python train.py --n_layer=9 --d_model=96 --n_head=3 --n_kv_head=3 --head_dim=32 --d_mlp=256 --vocab_size=2048 --activation="swiglu" --norm="rmsnorm" --norm_place="pre" --norm_eps=1e-05 --positions="rope" --rope_base=10000.0 --rope_fraction=0.5 --qk_norm=false --attn_scale=0.177 --bias="none" --tie_embeddings=false --parallel_block=false --init="trunc" --init_std_qkv=0.0714 --init_std_o=0.0 --init_std_up=0.0714 --init_std_down=0.0 --optimizer="soap_variant" --lr=0.00617 --beta1=0.95 --beta2=0.95 --weight_decay=0.1 --lr_head=0.0132 --grad_clip=2.0 --warmup_steps=200 --schedule="wsd" --decay_fraction=0.887 --decay_shape="linear" --final_lr_fraction=0.0 --batch_tokens=[32768, 65536, 98304] --seq_len=1024 --doc_mask=false --train_tokens=147900000 --steps=2485 --dataset="wikipedia_en"
Each number is 50 + 10 x the weight over the matrix's rms, rounded and kept within 0 to 99. Layers, rows and columns count from 0.

# layer 4 attention query, 96x96, rms 0.103, rows 0-31, columns 0-95
56 52 58 44 54 47 42 54 51 56 53 60 49 55 30 59 58 47 55 66 60 59 52 44 42 45 47 51 47 50 53 25 36 46 60 57 55 42 51 44 48 64 47 48 59 56 45 50 62 40 61 60 58 52 49 50 31 45 42 49 57 42 51 50 57 55 43 52 39 52 54 60 42 58 50 45 58 54 53 52 53 50 45 35 32 45 64 51 40 48 59 55 40 24 58 54
56 48 33 41 50 48 65 37 53 63 62 52 47 58 53 44 44 54 58 56 56 42 52 59 36 47 50 56 52 35 57 34 49 55 54 43 47 39 38 50 51 34 59 42 50 38 46 52 55 40 67 57 55 51 57 48 44 53 54 58 48 47 39 46 33 62 35 65 59 43 40 64 56 49 37 42 46 63 63 55 48 62 45 54 40 32 51 47 41 49 50 51 41 46 48 59
64 49 66 47 53 60 42 64 47 37 56 48 37 45 51 61 51 51 43 53 40 60 31 42 61 48 46 49 58 50 54 48 63 55 30 36 51 56 59 44 50 47 48 63 46 51 44 53 43 58 35 45 47 39 52 45 33 46 52 56 56 39 41 45 59 39 46 67 43 41 53 41 34 53 60 53 55 35 58 56 42 51 52 31 55 65 50 45 60 59 45 75 66 65 53 48
36 57 51 64 43 44 69 50 42 45 41 50 40 52 56 38 51 52 52 44 52 57 43 37 56 63 44 47 56 66 49 55 47 43 41 49 49 52 51 42 61 40 40 38 41 59 50 66 50 54 46 44 47 49 55 44 51 58 51 56 55 44 38 49 56 41 44 58 42 46 42 65 61 57 45 42 53 52 49 49 51 52 53 43 52 47 43 53 61 62 46 57 49 46 49 41
58 54 56 53 59 44 41 48 50 51 51 47 66 52 45 38 51 45 36 53 59 49 67 55 58 61 45 30 49 62 55 66 66 36 53 56 54 30 48 57 52 49 62 56 56 63 40 35 45 46 55 61 67 50 32 62 57 53 42 44 50 53 54 58 53 41 51 43 49 57 57 40 48 50 57 46 49 46 58 61 47 46 65 52 62 56 39 47 54 42 47 52 57 48 53 57
60 49 57 41 58 51 60 60 48 54 47 48 52 49 66 56 46 48 57 44 62 39 40 54 52 50 48 42 55 43 53 49 62 49 34 38 38 51 48 55 50 49 54 46 52 47 48 69 42 53 43 52 38 47 59 41 47 54 58 54 51 56 41 53 41 50 51 64 53 39 49 43 55 58 45 48 49 60 57 42 51 48 48 53 55 54 43 48 50 46 48 66 55 48 41 43
32 48 38 50 57 53 59 43 54 51 49 39 49 47 53 44 48 55 54 56 29 43 44 48 58 47 54 54 63 40 51 44 42 48 42 61 43 36 66 58 57 38 49 46 63 62 38 44 41 33 42 35 47 50 54 57 42 45 44 59 56 43 44 59 45 51 64 47 59 55 53 55 71 47 49 46 62 37 46 62 44 56 34 67 50 57 41 49 65 40 61 49 47 51 55 46
51 37 49 41 52 57 45 37 26 61 34 59 32 41 35 46 46 55 46 43 33 58 51 42 45 53 62 67 56 48 56 46 53 38 59 48 40 46 59 25 49 55 48 62 68 55 66 47 51 43 51 45 49 47 57 58 58 49 61 46 59 54 54 47 41 37 42 46 49 58 47 41 44 42 58 59 46 61 50 56 46 47 48 32 44 42 73 55 53 47 51 51 60 61 31 60
50 59 36 53 47 52 50 49 52 54 58 57 48 58 49 49 46 58 48 44 56 50 48 49 39 59 53 48 59 39 50 42 53 53 58 49 57 37 51 65 36 34 56 46 36 43 50 41 46 39 66 55 52 45 31 68 46 60 43 50 43 38 34 42 30 56 40 61 58 51 45 67 60 38 47 45 55 59 58 56 43 50 38 55 62 43 45 54 43 47 59 63 34 40 45 53
33 56 57 47 44 66 56 45 49 47 48 34 39 66 69 39 50 52 65 42 58 53 37 53 50 65 48 49 66 60 45 63 57 43 35 41 58 53 44 35 51 34 46 46 36 52 44 51 40 51 40 49 32 46 55 50 66 61 57 52 46 51 32 52 42 43 49 67 53 47 53 51 40 57 38 49 35 45 58 56 54 49 51 57 70 48 32 55 54 39 45 65 46 54 50 33
34 47 52 56 48 44 61 46 54 53 52 56 47 48 57 57 62 48 43 49 49 54 55 66 55 48 50 45 49 47 52 50 46 55 43 45 47 56 46 44 56 48 45 61 51 45 52 59 53 65 48 44 52 60 49 41 52 40 44 50 50 37 52 52 64 56 59 51 43 60 42 51 47 47 50 52 35 45 36 27 46 54 49 51 51 59 55 55 47 59 48 42 61 72 55 51
66 44 56 45 38 53 32 40 41 59 51 41 50 55 28 47 30 62 49 33 51 50 55 51 46 44 43 58 47 49 52 48 55 40 66 58 46 36 38 52 49 56 53 36 56 37 68 38 55 44 56 60 47 47 36 54 68 59 55 39 43 55 57 49 30 55 50 41 57 37 59 50 54 44 63 46 42 54 51 54 50 46 61 51 60 33 60 57 52 42 43 38 49 47 45 44
36 51 34 38 43 62 55 44 47 47 54 38 46 51 48 41 50 52 56 45 61 56 56 53 47 43 60 50 35 44 66 53 49 50 62 42 38 57 43 48 54 55 47 47 55 45 65 35 55 37 64 43 43 54 49 71 49 46 46 40 53 59 57 53 40 52 45 33 60 57 46 46 60 47 38 55 55 69 52 39 60 37 46 62 56 48 70 57 33 33 36 52 29 32 55 76
50 49 47 38 38 52 39 44 44 56 55 42 43 51 30 64 42 54 45 52 45 50 56 54 34 33 51 71 30 44 45 55 35 49 72 62 49 49 48 53 47 55 55 44 73 57 52 29 59 39 60 51 33 48 49 67 57 47 41 42 38 57 58 59 50 70 41 30 55 49 47 61 41 34 64 58 58 57 47 59 65 31 57 62 37 37 66 59 43 42 51 35 31 37 50 70
47 46 41 38 67 38 41 41 44 50 61 49 57 39 57 55 46 49 45 51 57 59 50 52 47 39 50 50 45 45 58 41 42 65 51 67 56 56 62 47 28 38 42 61 37 59 62 42 50 50 57 50 58 54 52 43 41 57 48 52 51 42 57 46 35 56 40 36 53 40 62 50 44 56 54 59 58 56 47 65 46 47 33 58 59 53 58 44 52 48 59 55 51 52 51 33
57 36 54 62 43 52 29 58 50 52 45 45 66 33 68 66 49 45 40 55 41 50 37 48 59 52 50 53 50 55 59 59 39 41 59 70 48 35 31 56 46 52 54 42 52 56 49 65 49 48 54 54 47 43 50 61 52 43 44 36 47 51 39 52 61 41 45 37 40 51 51 37 54 39 47 57 60 55 32 39 37 50 54 62 64 40 57 49 51 57 68 38 46 47 46 43
38 32 62 45 62 41 54 50 51 48 43 39 48 49 53 42 48 39 52 49 53 41 35 59 50 57 54 58 41 45 57 49 49 58 47 42 66 60 49 39 49 52 44 56 45 42 35 48 47 41 47 47 51 60 50 54 59 68 51 55 54 45 52 50 45 55 55 41 52 49 48 34 60 50 64 46 59 42 27 57 43 56 25 53 48 46 49 61 51 59 65 47 63 46 39 63
59 48 59 60 53 46 47 55 52 47 39 37 48 58 61 59 60 42 38 47 46 53 58 46 40 68 37 50 51 36 50 49 56 46 46 52 56 37 49 40 47 47 61 54 47 48 60 35 62 52 64 52 53 44 59 53 68 66 55 53 46 54 48 60 46 66 33 50 51 56 42 53 53 49 46 42 52 42 58 51 66 52 46 59 56 56 36 55 51 38 55 51 38 44 42 31
52 51 44 37 34 37 51 52 48 46 70 34 67 47 62 54 48 63 47 49 39 43 53 59 30 39 46 42 26 20 49 58 71 49 46 60 34 47 55 55 61 44 52 68 56 48 54 64 48 51 53 44 41 54 47 49 54 40 49 64 46 47 53 45 43 51 44 47 40 42 54 53 42 50 53 45 50 48 55 57 60 62 48 58 47 46 52 40 63 51 44 45 67 58 54 54
57 31 41 50 39 43 42 43 45 55 58 35 36 48 40 57 42 35 50 60 41 75 62 53 53 48 43 54 55 37 38 52 40 52 47 37 53 57 72 44 65 57 45 35 59 43 61 40 52 54 51 25 56 49 57 35 50 51 48 52 44 51 50 38 47 60 34 45 46 45 55 36 65 41 49 73 51 37 55 37 58 47 54 41 43 34 51 46 41 47 39 41 53 44 51 70
48 61 45 48 45 69 38 63 62 54 60 36 46 42 48 46 52 34 54 48 61 46 41 49 48 48 73 61 50 44 58 67 48 49 42 61 60 51 37 47 43 45 66 53 57 54 51 57 45 58 58 57 54 57 55 58 49 54 49 55 43 45 32 38 48 43 48 63 50 51 44 39 41 27 50 40 49 56 59 48 46 49 49 49 51 62 52 45 45 51 47 56 53 58 54 49
68 54 66 54 54 56 54 51 37 60 72 50 51 55 53 42 59 49 53 32 48 35 48 58 44 58 58 54 47 61 36 61 44 44 54 45 51 53 64 52 51 56 53 51 57 52 51 52 39 31 44 47 55 53 71 59 48 56 67 52 70 58 64 64 42 49 48 58 54 41 49 65 43 51 50 70 59 56 47 27 55 51 45 49 43 52 53 39 51 47 53 59 59 42 54 36
44 58 66 58 61 65 64 52 50 53 42 58 43 57 70 30 57 42 76 45 50 54 40 48 43 68 49 52 61 48 49 57 53 53 32 58 58 42 64 47 54 47 54 58 41 60 55 58 52 60 47 21 39 51 60 45 41 45 42 19 61 54 48 52 55 49 44 62 47 45 53 40 51 47 37 48 48 48 44 57 48 38 38 41 74 56 48 52 53 50 48 58 58 54 37 30
50 54 57 62 48 44 40 46 47 50 54 63 54 45 56 64 63 57 48 57 42 45 37 47 58 47 49 51 45 51 54 46 44 58 60 47 57 55 45 33 42 57 41 51 33 36 54 51 48 48 44 36 37 45 49 38 49 62 53 69 59 54 51 49 61 51 51 61 52 69 51 51 43 42 48 50 33 50 48 44 51 65 48 52 58 63 40 65 41 62 50 46 63 76 62 39
49 42 47 59 62 51 50 59 42 38 46 31 48 60 53 42 51 54 48 37 48 49 52 38 38 43 48 59 59 44 49 42 62 53 35 65 44 44 46 45 43 55 47 46 43 46 46 48 44 53 18 39 68 55 49 47 52 52 76 38 62 37 47 52 45 40 47 35 49 53 35 42 46 54 57 46 56 41 59 55 44 43 54 42 57 53 36 58 55 58 38 40 56 48 67 34
57 51 48 54 61 60 47 62 47 57 48 46 56 63 48 52 74 46 67 61 66 52 53 63 44 44 47 38 53 52 38 29 57 52 69 63 41 44 55 50 57 73 45 43 50 61 52 42 54 36 53 64 57 49 31 52 49 53 44 57 49 53 35 45 53 52 38 49 52 56 49 63 43 61 57 51 45 55 51 61 34 43 38 38 47 54 45 51 55 49 42 49 36 38 53 40
43 60 52 56 47 58 53 49 27 42 51 54 66 42 52 36 40 43 52 50 44 60 45 46 45 57 59 47 68 58 36 36 51 46 45 47 47 51 53 49 49 57 68 55 49 38 57 53 29 53 50 45 62 62 50 49 47 55 50 56 40 45 47 49 54 56 52 38 46 59 37 69 42 52 37 56 47 57 45 44 59 42 36 50 53 51 48 44 47 48 44 51 50 43 45 70
45 53 45 33 53 59 41 52 46 53 57 48 50 43 60 50 44 52 49 38 67 48 39 53 45 47 30 57 49 53 53 51 50 45 50 51 32 53 31 53 42 62 39 43 56 55 41 47 37 45 54 53 43 35 40 42 57 48 40 47 48 36 63 57 54 61 46 57 42 55 56 45 48 45 58 52 44 46 43 52 69 47 56 53 61 67 41 58 48 31 50 60 43 34 47 39
45 72 38 63 56 44 53 55 48 54 53 53 56 41 46 61 73 56 59 45 33 44 62 59 49 53 59 56 41 48 50 48 54 59 28 52 61 41 66 47 44 64 52 56 63 49 23 58 48 47 61 58 57 42 33 65 54 52 58 50 58 56 48 47 39 57 53 39 47 48 61 62 33 43 52 35 50 52 36 48 31 55 50 43 61 45 44 49 61 45 50 46 58 36 55 50
52 63 54 43 37 53 49 42 65 51 47 43 64 56 41 52 44 40 56 73 69 60 49 58 61 60 47 58 60 46 55 55 41 51 39 51 56 55 40 33 48 39 40 49 50 61 56 42 37 35 41 60 50 57 70 53 71 45 56 37 40 54 44 58 64 54 51 52 44 48 40 40 58 47 36 46 43 37 52 57 59 54 50 45 58 48 52 64 48 40 50 38 53 53 60 28
53 48 43 48 36 41 41 50 61 56 58 51 60 52 59 48 41 34 51 45 39 41 47 54 55 41 48 43 51 38 65 41 50 40 47 45 48 49 51 50 43 60 50 58 47 42 40 52 48 59 51 42 76 45 55 64 57 44 28 68 31 45 56 44 42 62 41 65 53 54 28 47 71 39 50 59 46 62 51 64 46 41 52 50 48 54 50 57 38 53 44 47 36 46 38 47
52 63 37 43 44 68 51 40 37 50 60 62 74 56 49 49 64 34 50 51 40 47 48 63 41 48 51 72 33 38 45 41 56 50 44 58 53 48 47 47 65 61 52 47 42 46 50 37 41 44 64 62 51 54 63 50 30 28 62 44 54 39 54 41 41 52 56 48 45 62 38 70 63 52 59 47 49 43 63 44 19 64 41 53 53 41 61 57 51 60 53 59 62 53 61 59
# layer 4 attention key, 96x96, rms 0.12, rows 0-31, columns 0-95
47 45 42 52 41 49 44 43 55 37 64 54 52 57 54 41 56 49 55 36 37 56 45 57 55 47 50 50 46 54 51 50 48 57 43 45 48 52 45 37 59 55 52 43 47 49 40 64 60 47 35 55 50 62 61 44 59 35 74 66 44 61 47 43 40 52 43 57 47 45 43 61 36 49 62 63 54 53 51 41 51 66 57 56 36 46 58 47 60 68 53 58 57 48 60 45
48 59 60 53 49 45 58 53 44 50 48 49 54 58 45 41 48 49 42 53 58 41 51 51 48 55 57 42 48 45 60 48 53 43 59 44 42 47 59 65 45 42 57 76 59 55 36 48 44 55 45 53 43 37 42 64 44 57 41 51 48 50 46 56 51 45 65 40 40 54 51 41 53 59 51 47 55 55 51 55 52 37 46 54 45 57 49 47 35 60 60 47 52 44 41 55
47 38 50 48 49 41 50 23 51 31 48 49 57 37 62 46 57 61 63 40 53 46 38 56 53 65 53 73 53 42 36 59 51 60 30 57 55 61 52 51 51 45 52 49 47 57 62 58 49 71 51 45 41 62 55 34 43 49 67 43 47 51 55 45 36 50 46 50 40 52 45 57 45 57 30 52 21 60 42 38 36 67 52 46 70 50 47 42 50 49 34 34 70 66 52 56
42 61 59 42 54 53 54 56 44 30 54 49 52 60 32 50 47 38 54 61 54 58 55 69 50 57 49 45 37 41 47 59 41 48 54 51 60 47 64 62 48 49 46 66 47 47 42 37 47 35 47 56 55 53 47 56 42 43 29 41 61 43 57 58 59 51 59 41 53 49 73 50 47 50 55 52 61 38 55 57 61 47 39 55 46 68 60 46 41 37 51 53 36 40 50 51
48 51 56 40 35 57 47 58 45 30 69 59 46 65 43 63 24 55 56 47 62 47 49 68 47 50 37 54 44 46 54 58 42 28 58 61 39 40 44 52 44 47 47 50 66 53 51 32 52 35 47 58 45 54 44 62 73 44 42 37 45 38 50 59 55 62 71 44 52 44 47 64 46 49 61 44 63 65 43 60 60 46 55 49 29 60 73 57 35 37 55 49 44 04 51 53
47 71 55 54 44 59 57 58 30 70 71 55 40 73 24 58 18 48 36 52 66 47 55 56 41 48 20 52 14 61 43 54 30 42 68 62 43 28 49 56 56 48 42 44 82 59 54 26 35 27 56 61 43 49 16 65 53 59 34 78 45 29 70 64 58 79 65 34 71 63 30 56 59 32 99 49 81 50 54 68 73 29 61 67 47 64 77 71 33 35 57 38 23 10 49 61
54 62 53 55 48 52 52 47 54 41 53 57 52 66 34 46 45 40 56 59 57 50 56 54 66 47 51 58 58 55 49 42 58 54 62 44 58 49 42 44 52 52 49 40 52 47 53 57 43 65 60 46 54 42 64 57 56 61 59 49 49 58 48 35 48 40 40 41 55 44 56 58 38 57 56 52 56 52 57 43 34 32 52 45 54 53 51 63 40 56 46 54 62 54 39 64
52 48 57 41 48 43 39 54 58 48 35 63 48 62 45 48 61 52 55 54 50 35 43 48 68 47 52 43 43 43 49 55 50 39 56 35 62 57 61 52 42 53 59 55 53 45 47 30 45 57 57 42 53 50 46 51 46 36 50 48 43 41 46 42 47 46 49 39 48 46 59 47 55 50 49 53 41 43 51 45 62 45 51 38 53 51 39 52 50 55 56 54 57 36 59 45
46 58 52 53 49 53 53 42 52 45 64 50 55 54 42 49 43 52 40 47 46 45 46 44 58 55 47 51 48 37 63 38 59 41 49 47 51 54 59 45 50 53 47 58 58 57 43 54 54 50 41 58 58 53 39 52 44 63 41 53 55 60 55 61 47 46 61 47 47 54 57 51 47 53 59 57 53 50 49 66 61 59 49 52 44 66 59 47 44 48 61 46 50 29 40 58
58 30 60 53 64 46 54 42 36 51 44 48 39 49 50 52 56 47 50 59 53 50 57 57 52 57 53 52 49 46 53 53 53 56 50 54 44 43 60 52 46 47 47 65 53 54 60 56 56 71 59 49 46 51 49 33 41 58 53 42 47 46 56 50 49 57 39 44 51 37 42 46 56 54 38 46 37 53 26 52 32 61 40 39 64 51 44 53 58 67 57 38 64 73 43 37
45 49 54 44 44 58 51 40 43 55 60 57 48 45 37 43 48 55 55 43 39 52 47 58 31 59 48 68 36 35 51 37 53 50 35 43 51 51 49 52 49 52 42 46 48 43 50 50 48 52 47 54 42 57 42 38 47 58 66 58 47 46 64 54 41 52 45 54 66 34 57 58 41 68 80 52 47 48 54 62 36 62 42 52 48 58 47 51 52 46 42 51 57 47 40 52
45 52 45 46 40 59 53 67 58 43 65 55 29 55 47 64 45 39 37 56 52 52 44 55 41 51 43 56 28 40 34 64 39 56 55 53 61 37 62 59 54 54 37 55 44 36 57 43 35 25 54 72 53 52 27 54 51 27 52 42 34 45 51 46 53 61 47 49 51 47 46 65 58 43 69 55 53 47 61 66 59 39 43 76 29 64 61 66 48 44 60 62 29 23 47 59
36 48 52 47 45 58 47 50 42 55 61 41 65 69 45 48 53 50 50 46 43 58 50 53 43 52 53 53 47 54 51 47 43 52 51 57 65 59 55 59 49 57 39 73 49 61 44 30 43 48 50 67 41 63 63 43 57 58 44 58 53 57 46 54 49 64 52 51 48 53 56 64 46 65 64 52 61 44 57 64 38 45 38 61 50 45 48 49 54 46 49 32 45 44 54 42
50 57 61 47 52 46 44 53 30 51 69 60 48 51 36 50 32 54 54 49 64 46 47 72 45 65 28 52 13 47 54 55 33 32 60 62 50 35 39 48 63 53 37 41 61 40 68 35 48 37 58 52 37 53 24 53 49 42 51 69 37 35 70 50 55 82 58 48 69 57 47 67 47 62 88 54 64 60 64 49 58 57 60 62 47 51 67 73 22 36 48 42 44 27 54 59
67 64 54 53 52 59 60 42 37 62 63 60 45 50 43 58 53 53 52 58 39 49 54 36 50 47 63 50 53 37 60 45 45 36 57 45 53 42 53 45 40 59 38 31 44 47 48 47 43 48 57 55 51 67 56 59 60 40 63 46 52 44 43 55 43 56 57 49 55 67 55 51 57 43 54 52 57 43 54 47 52 47 53 51 41 47 42 52 43 45 34 51 50 53 56 46
47 50 43 55 43 39 57 51 51 49 40 50 43 50 47 42 60 52 57 57 50 43 48 44 48 57 55 44 50 69 61 58 44 54 60 53 42 66 62 61 62 48 53 48 51 52 58 42 43 60 32 44 57 56 52 40 58 58 33 44 47 60 56 53 48 41 34 57 39 52 45 58 55 54 47 51 58 57 60 58 49 61 51 39 43 52 51 48 37 45 37 55 48 51 51 46
40 47 61 47 42 44 56 59 50 53 58 47 47 40 47 53 36 57 51 48 37 62 56 47 56 44 57 45 51 36 40 50 56 43 65 65 52 46 55 46 48 53 60 49 68 42 52 46 55 59 59 49 51 43 48 51 41 33 50 67 55 39 67 47 50 55 49 54 46 59 45 62 66 59 65 62 51 54 49 42 53 34 52 35 50 54 60 62 48 43 45 48 43 57 40 56
62 47 46 43 37 45 57 67 40 66 43 37 55 48 32 43 46 38 49 53 61 45 52 53 41 38 48 56 40 55 47 55 52 48 51 52 48 57 46 57 49 51 50 53 50 55 43 66 46 57 39 53 44 49 46 52 53 44 48 54 43 38 47 62 58 52 37 48 55 45 58 54 47 70 41 40 49 57 31 45 40 49 54 53 49 55 58 50 46 51 52 51 61 67 52 54
54 52 56 59 59 56 50 43 51 59 41 59 46 50 50 58 45 51 55 34 49 53 71 40 60 53 41 52 63 49 40 49 49 50 52 46 70 64 50 31 37 51 54 43 33 52 36 41 55 58 44 56 43 44 35 40 45 51 65 36 61 49 48 52 40 45 54 51 51 51 44 49 51 40 40 47 34 50 54 42 41 61 56 42 51 48 48 43 36 46 71 57 41 60 42 44
38 63 50 47 54 48 45 38 50 53 59 51 54 70 43 43 54 67 51 38 63 44 61 42 46 54 65 44 44 54 50 46 41 53 49 45 28 47 52 49 44 52 52 65 47 54 45 56 45 52 44 71 44 53 45 55 44 42 57 54 52 40 50 47 45 51 63 53 44 41 58 68 46 51 66 48 49 43 41 46 33 53 42 47 46 56 52 44 44 41 52 52 52 43 58 53
53 54 44 49 59 40 60 56 43 55 53 52 50 43 49 63 54 60 60 44 47 49 54 56 37 46 45 48 37 68 50 50 55 50 62 52 49 44 49 45 54 57 51 32 44 53 47 31 48 35 66 51 31 47 60 46 51 43 49 60 42 46 50 55 60 51 40 53 48 47 51 47 47 59 58 50 58 45 56 63 55 38 54 51 52 31 45 42 24 43 49 47 45 46 50 59
34 51 37 50 46 42 43 57 58 47 38 45 43 46 55 56 42 42 44 68 50 45 46 44 41 50 46 50 46 42 48 36 49 63 45 47 47 55 47 60 40 51 55 64 44 34 63 56 57 52 58 51 49 47 55 39 56 56 42 42 54 45 59 58 59 35 64 50 63 57 55 40 51 59 45 41 36 46 56 58 55 52 50 46 53 48 39 47 44 56 46 46 48 65 56 40
29 63 43 40 52 55 55 51 42 53 66 44 55 64 35 37 37 38 30 54 42 52 71 52 46 58 50 07 39 49 62 49 40 38 63 46 56 41 52 55 49 44 43 48 67 41 49 45 58 33 41 60 48 54 46 58 56 65 41 62 38 59 59 52 53 70 68 38 54 46 50 68 64 69 68 40 73 69 49 68 56 50 54 70 28 34 61 61 36 48 60 33 40 31 57 70
57 39 49 44 49 56 35 47 37 52 67 53 50 47 37 53 52 65 39 46 60 51 34 52 47 51 33 47 37 54 59 55 50 37 58 56 49 43 37 65 55 62 39 56 63 45 60 39 52 39 57 75 47 54 41 62 56 26 58 41 43 59 62 56 48 60 57 31 67 49 66 61 47 62 64 51 57 49 75 54 59 39 63 68 50 48 60 55 40 41 43 43 31 25 48 61
53 54 58 53 45 62 60 47 65 53 55 53 41 49 43 45 35 47 55 58 57 37 48 51 44 58 58 43 43 54 49 39 39 47 63 66 49 50 57 64 54 49 62 44 62 54 46 51 51 45 70 60 47 37 25 67 47 50 37 46 31 58 47 50 48 52 61 55 58 54 51 53 52 47 50 55 37 60 62 45 61 48 32 54 42 34 63 54 44 43 65 54 50 48 53 39
36 50 65 42 46 54 52 53 51 45 50 53 51 38 46 54 50 39 48 51 43 41 49 67 42 50 55 51 42 55 57 45 43 49 36 44 47 62 43 33 51 39 57 37 64 45 62 66 49 61 63 53 54 64 54 30 51 51 59 39 54 53 53 56 41 60 53 47 49 40 47 54 54 57 39 61 57 60 51 50 61 61 42 54 49 42 63 58 56 48 53 56 66 59 46 60
39 52 54 47 43 40 46 62 59 49 56 50 63 55 45 55 55 47 60 50 38 28 52 51 38 52 49 51 39 37 55 55 56 53 44 58 58 45 38 58 57 45 34 45 70 71 52 53 48 37 52 50 61 50 48 44 53 45 41 50 49 59 49 38 49 48 63 59 51 43 59 51 62 53 63 44 48 39 50 51 51 55 49 49 48 35 50 58 40 45 62 38 41 65 57 58
37 52 54 65 53 65 51 46 51 32 51 48 39 43 49 54 52 41 60 58 41 59 52 36 60 50 52 71 44 62 44 48 58 65 44 43 50 52 50 46 49 55 37 52 51 48 65 39 61 56 36 46 66 63 57 52 59 46 70 51 45 52 39 46 49 44 50 62 43 46 38 55 64 52 34 48 49 42 54 51 45 55 42 50 57 47 38 38 51 44 48 48 56 55 61 48
46 36 56 48 36 41 54 53 46 50 60 49 52 45 51 62 37 47 51 41 59 59 45 44 61 48 33 52 43 37 44 34 39 46 63 53 47 55 34 52 54 47 55 34 51 42 55 42 56 40 58 42 48 53 58 46 64 53 54 48 61 53 59 51 54 40 37 41 49 55 49 51 59 42 58 49 54 51 56 28 55 51 35 56 38 51 65 57 55 33 47 59 62 58 54 66
56 55 52 63 66 39 55 59 40 61 55 54 41 37 50 49 43 44 53 50 53 46 42 41 33 36 51 48 55 57 61 47 59 48 49 42 41 59 49 67 52 31 54 47 52 42 56 54 49 54 63 63 56 50 51 50 49 48 49 54 47 47 51 38 46 60 41 70 58 43 51 46 50 57 31 45 43 44 33 52 39 46 50 64 48 45 47 47 53 47 59 47 44 45 41 50
53 49 60 55 48 66 46 51 55 68 33 57 54 41 50 60 55 49 52 56 44 59 62 46 38 50 48 49 53 63 45 50 53 65 52 44 46 50 52 50 56 57 52 35 49 56 48 52 54 41 37 62 38 59 64 31 50 53 54 52 50 42 44 39 43 51 57 72 52 50 59 43 55 60 54 53 49 45 47 50 48 63 69 35 52 49 61 55 59 51 71 54 59 57 49 60
50 54 44 54 55 34 29 43 57 42 53 63 51 43 36 57 59 46 49 40 49 60 48 36 37 51 67 43 40 51 51 35 40 53 72 60 49 60 45 54 43 43 45 41 61 48 50 30 52 44 49 47 50 52 41 48 53 48 56 61 47 68 49 48 31 45 38 32 58 53 65 46 36 48 59 58 63 51 47 51 65 34 50 59 51 49 65 57 46 37 51 51 45 55 46 64
# layer 4 attention value, 96x96, rms 0.178, rows 0-4, columns 0-95
62 53 42 67 60 46 59 68 41 66 44 48 56 42 42 35 38 44 37 40 61 49 31 35 43 57 34 35 49 65 62 59 47 39 60 40 46 44 41 60 49 51 70 54 46 50 53 56 57 38 37 56 67 39 40 28 45 53 48 42 60 47 51 53 52 41 45 45 43 48 56 52 55 59 49 60 56 51 38 42 44 34 52 56 49 63 53 36 44 57 69 49 53 72 50 52
62 45 47 48 52 42 44 43 39 60 69 56 45 51 61 58 56 51 50 46 50 45 52 44 51 53 43 46 52 54 43 62 55 54 59 56 49 66 54 51 37 45 55 59 48 52 56 44 33 53 41 68 38 35 47 49 63 46 36 51 51 49 52 37 61 48 49 74 52 60 39 48 50 66 44 46 54 58 43 36 52 54 48 49 41 45 57 44 56 51 35 65 41 64 50 42
37 60 63 47 54 61 41 64 53 42 54 45 36 60 48 47 53 48 45 61 60 48 64 63 47 51 49 51 49 49 56 34 53 61 49 35 32 58 53 49 55 48 51 61 51 52 43 60 48 57 61 60 47 58 49 55 46 62 46 46 50 62 50 57 42 48 58 38 48 54 58 43 52 54 48 44 51 48 41 57 49 50 39 46 54 43 48 63 43 44 48 60 43 44 44 43
54 63 58 38 40 53 53 54 30 37 57 53 49 59 38 50 46 37 57 42 71 57 64 51 60 58 64 40 50 51 55 45 55 50 50 46 51 52 50 57 44 56 52 56 58 74 59 49 64 73 57 48 63 55 53 50 67 52 52 60 53 41 29 41 54 55 51 45 46 50 55 47 48 51 57 38 45 52 43 51 38 45 53 36 40 43 45 46 56 46 62 51 62 42 59 55
37 54 49 43 57 55 57 48 45 47 51 48 40 48 47 55 47 49 38 40 38 58 47 54 52 50 46 44 53 38 47 49 43 51 46 41 45 44 49 62 51 41 42 52 47 48 52 63 56 51 51 41 60 42 43 56 40 46 47 60 62 47 45 49 61 54 39 46 58 48 45 48 51 66 51 42 40 48 48 56 63 55 46 60 45 54 48 49 67 58 42 44 53 48 49 56
# layer 4 attention output (transposed), 96x96, rms 0.159, rows 0-3, columns 0-95
54 73 40 61 60 43 72 51 49 55 35 59 51 59 54 49 63 52 57 48 51 56 53 43 47 46 56 38 61 65 64 54 41 48 60 55 30 39 48 45 54 70 55 56 57 61 45 60 63 53 57 58 46 63 54 63 40 52 52 58 54 54 59 61 44 56 54 47 55 56 70 46 54 51 58 58 44 66 43 40 43 51 44 57 58 65 41 65 44 44 45 58 47 63 55 57
51 59 31 58 54 56 47 56 34 49 51 44 50 53 51 40 57 62 45 63 44 58 52 45 49 55 55 44 42 51 42 51 54 53 47 45 37 51 55 59 59 52 51 55 51 35 51 58 40 45 58 60 46 32 58 54 48 26 50 56 51 54 41 51 47 35 54 67 41 58 42 52 42 61 54 50 53 68 58 44 53 46 50 34 42 60 44 20 53 54 45 58 59 47 54 54
56 35 57 47 47 47 46 63 53 63 66 45 45 42 65 49 46 48 67 56 33 48 51 66 54 44 49 58 52 47 55 58 53 59 53 51 47 54 36 46 53 37 50 47 44 47 46 52 46 55 49 58 42 37 54 51 51 48 54 46 47 45 58 51 52 60 50 62 48 37 56 52 40 51 42 54 44 49 42 50 60 40 35 39 60 38 67 46 50 44 45 62 45 45 49 36
45 55 47 52 42 46 44 73 45 45 38 52 63 41 46 54 60 44 55 52 57 42 44 69 43 45 58 65 39 39 68 41 37 64 51 58 56 53 54 57 46 43 54 50 57 63 63 49 51 48 64 60 64 55 59 44 39 51 55 49 48 53 39 42 42 56 43 52 46 53 55 58 49 45 55 54 50 51 38 49 51 42 56 45 38 40 66 57 49 49 49 47 53 49 42 56